Weights of a small GPT-style language model, trained from scratch on English Wikipedia: capped logits.
Each number is 128 + 32 x the weight over the matrix's rms, rounded and kept within 0 to 255. Layers, rows and columns count from 0. Numbers have three digits each.

# layer 9 attention value, 128x128, rms 0.0265, rows 36-57, columns 64-127
117083068181086107122116123116136098101100160119158108125174079133152094126097131156176171117144167111133161132141133118085154098153098125139137160174099127151131130123149086143140151129137190
108129121076085102107139163165063104151146103084124130151111080097144110126107105119144071138157089099146134119112128117114149146177064141110120165128167134176122174143151093098135120122164147
119129164126154100108135097141135155108110127125163140156143078099164109089132131098116114086127153102108213144123158116140163064151128161106121104122102137111172169106074151117127168087127097
107110115144079148171116149119152145131109114112143166089107085100109117104149167205182166163117079037119125117115175121131136107119141105136146097156111117125080126133106130168153145066127123
157101116137142054098127147170127172135103125094138132135092064052146078129142115099068138122116099140070148138095140074147132104154112160116241121109159181197108117133055134090079135093160088
130162086170090204211210103097124133121093158152191155142046172216165066122160108089126115081200125036190073194116097083116233117134056067107126113146148130154168121135102212097146098142151071
163152119156152132096104098140151087097105166124126176073178126113138114129165117128107117187174118126161111063090147192137060109057100042124116114165153172150103173203118126123147084141093148
088081081162149096068071079143141112114148148132098135074138149123169121188151117147157136102178140097195184116160112203113167121071152036138064128120074184080112136166190118135120164169122117
099124104146176175142106183112142154095180074102098139128128097114139098130120143134087140104101122153110181143125191161104113160174167140106095087139144135105109147115123162160137172134141103
177167104083144126150121163106074117147131084088093179115145114149190111099175131136164135115109152090126108172126106110122148125162138090158139119155107111132159097115084169119129127094069117
100074255047161079097128103211121116126052148076126083086143102100100112073144083051171131155124124155092206094098069159123116048060164170181154108102153126113081098109117097093114101106132149
138150152141118110106169092154079141141131151173087143130090147057161154182167095169094176181121120108129177131071109142107088136165114130102147158167103157100100083116146138156098084045143115
135107158131050104072134163068144168151145090167141130140108111101093146123120148105154113188125118177122125115092031098166100179155157156158190117092156147115116111073141117106127139103120146
104082109137147144125124076142104062093118152186111097089154151081102083141086117135155172146161182117164079138149143106098189142135122168101140141168127179108108028104150146141142125156113166
137092108075082053100129134178088138123113099076159155088124132050142136063193132102126154155133071130139136164069138159115141161125127106084103090173104131123141155171165138105183162086142125
152132068153111162090106061074079109142145119138070115133120165150123158109126122107127132139088184139083095130160122128120135151126186113126149090069131155117145068105191168114042170188125118
171121123126094120126137167114142124105154157127145104117180094070087093094113155114157140115091192148059127175145120091070128164127135177130108147057085092116164138147113149143122129139117151
136090117118164136119113130160116095123166128158115185140113130186159065182103149107141095038190164166149173183107087121123232149103115171100154196108099111063179116138056207083116149186113097
091085161115195158132146125161048147172139102069176142140162099085099152089117209172121143203103078165074123176149161151096138072176141130156145140112116095120129095185036044146142138084132141
158120062121118109129151131135160117160123112126135090092146148092129112095150112146128106158156148128137196081185113139106151133129088122111075184200136099106161059115150078108126075132095142
149086116100154167128111169150111097097160148121081072053128118065091134135125080180150076171097156123139169126157150160120121191116128110151068095119101140106097134158174172098117075219149146
155125127112099138125103150109102084044062129117122143132134143065108110173099151162148162171120153109204119089088147088098063132115112147124142141131094092122143148118122188134108085178124151
# layer 9 attention output (transposed), 128x128, rms 0.0672, rows 36-56, columns 64-127
116073107164096063106116158121139072091075104150186122120165146124103122141107093157138182138153092107093153198144112110070186094135176115139159096113060125116110128089120097131193161112088172
103136126104123129125105162141123149166163182144142155146116143107142119139123090124120098095115144097199114141170083102167159141158079113096097102096091095146165115134090141092091155102131175
101137174122153131109122167153125138117092091095180103150123084157129073113101121125136176160151172144113129108130168091108150103169098158102109110141137127144129147100124160103179110143124152
133169110154132140133092105092122096110099140134058170141112115136126133109179112159118117136169095133173139186139126127131158074170137098139107158190095140139101115132109106125113209138085093
176134170097139102122120148150127184127097175124076152170162056101143092138137142142045148116114164163092173131110125055101128160161070119131164112153137124133142142132060157121090103136205086
127130124129106119129133101134167121137112130152142122180142127115156109110129123129111144143151107096136107147162113137118106140171088131151103156178074117133146108154131116158152128128116131
165121093169097094130110083134150118098117133121136099120196154078112177144161122119139092142128096168150121099138150170087133124076055094146163113170208139156148171122137163134105101167091128
082078127119110092096088105134135104095108085110136099066129112076115198146182136140180151130132119128157144137157133148072184081104100045111166092123090172115138157150179127142152132166157147
096098172149219132125109207115137125131154130105113146165110133120170128099103166140110147127112105130129128186145130098137133152133157083102087116115111131086097134094142128123142178111131146
146170114067162189132100162097099197107114140068130167102147168149099092048203154107102079105142077178131182111120109119195106081135151092152146114126112137129122160130096060126095162137040116
141120132103161131150101066120088138129105114135116118103111100141086100099187074090168112089156144195146118088115105138141146096104116150159142096191157123140088116157152149101134094158155133
123201175169105114073181146134095160075102092168144161101119165053130162164150126109108187144125101096139151082090093161010078148111073092078161128137158135109090099089176181120157096097130130
139101075122092118115196120107148173129121099145087152148170105145146140177139126109115120165128170106104138129054118121169126111194132155112173121150138124146116046148106147107084180080176088
118102117142086115190139124147089085064174147156109081104148153024138083127101157179121156146136119134151118134121093125130128121125164110150207131170168177076090127130134139184128141183142185
107135114105123121130113123158113113100164125069147140097154082094125118110151109112105136115150137089149102146146102118104170061159107099086153115182135156154145103169113150079120146147112102
127133165071127120097101179182153113158208075109120146132124111082138135129184169169117156119104109167102156113168170157116060158122228120141127179069112117131107116130151083162100163175170114
152078109068105091133132148119116131090128098097149052163180130085115060096105135124167098122137181132050155162127123092098134141142166135114178126126074102115117090172069110154131070092078211
085085152118126103134142135144141143125119134135149132136130106189137104124067158119090106116171129147137143109160147167177177120122148090127146102142113120140125116110128113136152177117186107
150096096179146165166100117093075176146121124107123186170108128149116079059156168129111101138146085206125116137142174181088125106146159073174177182153174083114141140143081182148128117147095117
104129090129123114127180185180120112177115102180169137095138167141085124129113124131163125128146162093144120068130122155100196146098092106063104135162099116179099073095100104132150109167107136
161097142087172157129112138116192131123155141093081052098101158034099150164138117169179069132104109124137134134184126117097143159105111126125077136111118142127075083126187181154121093140169164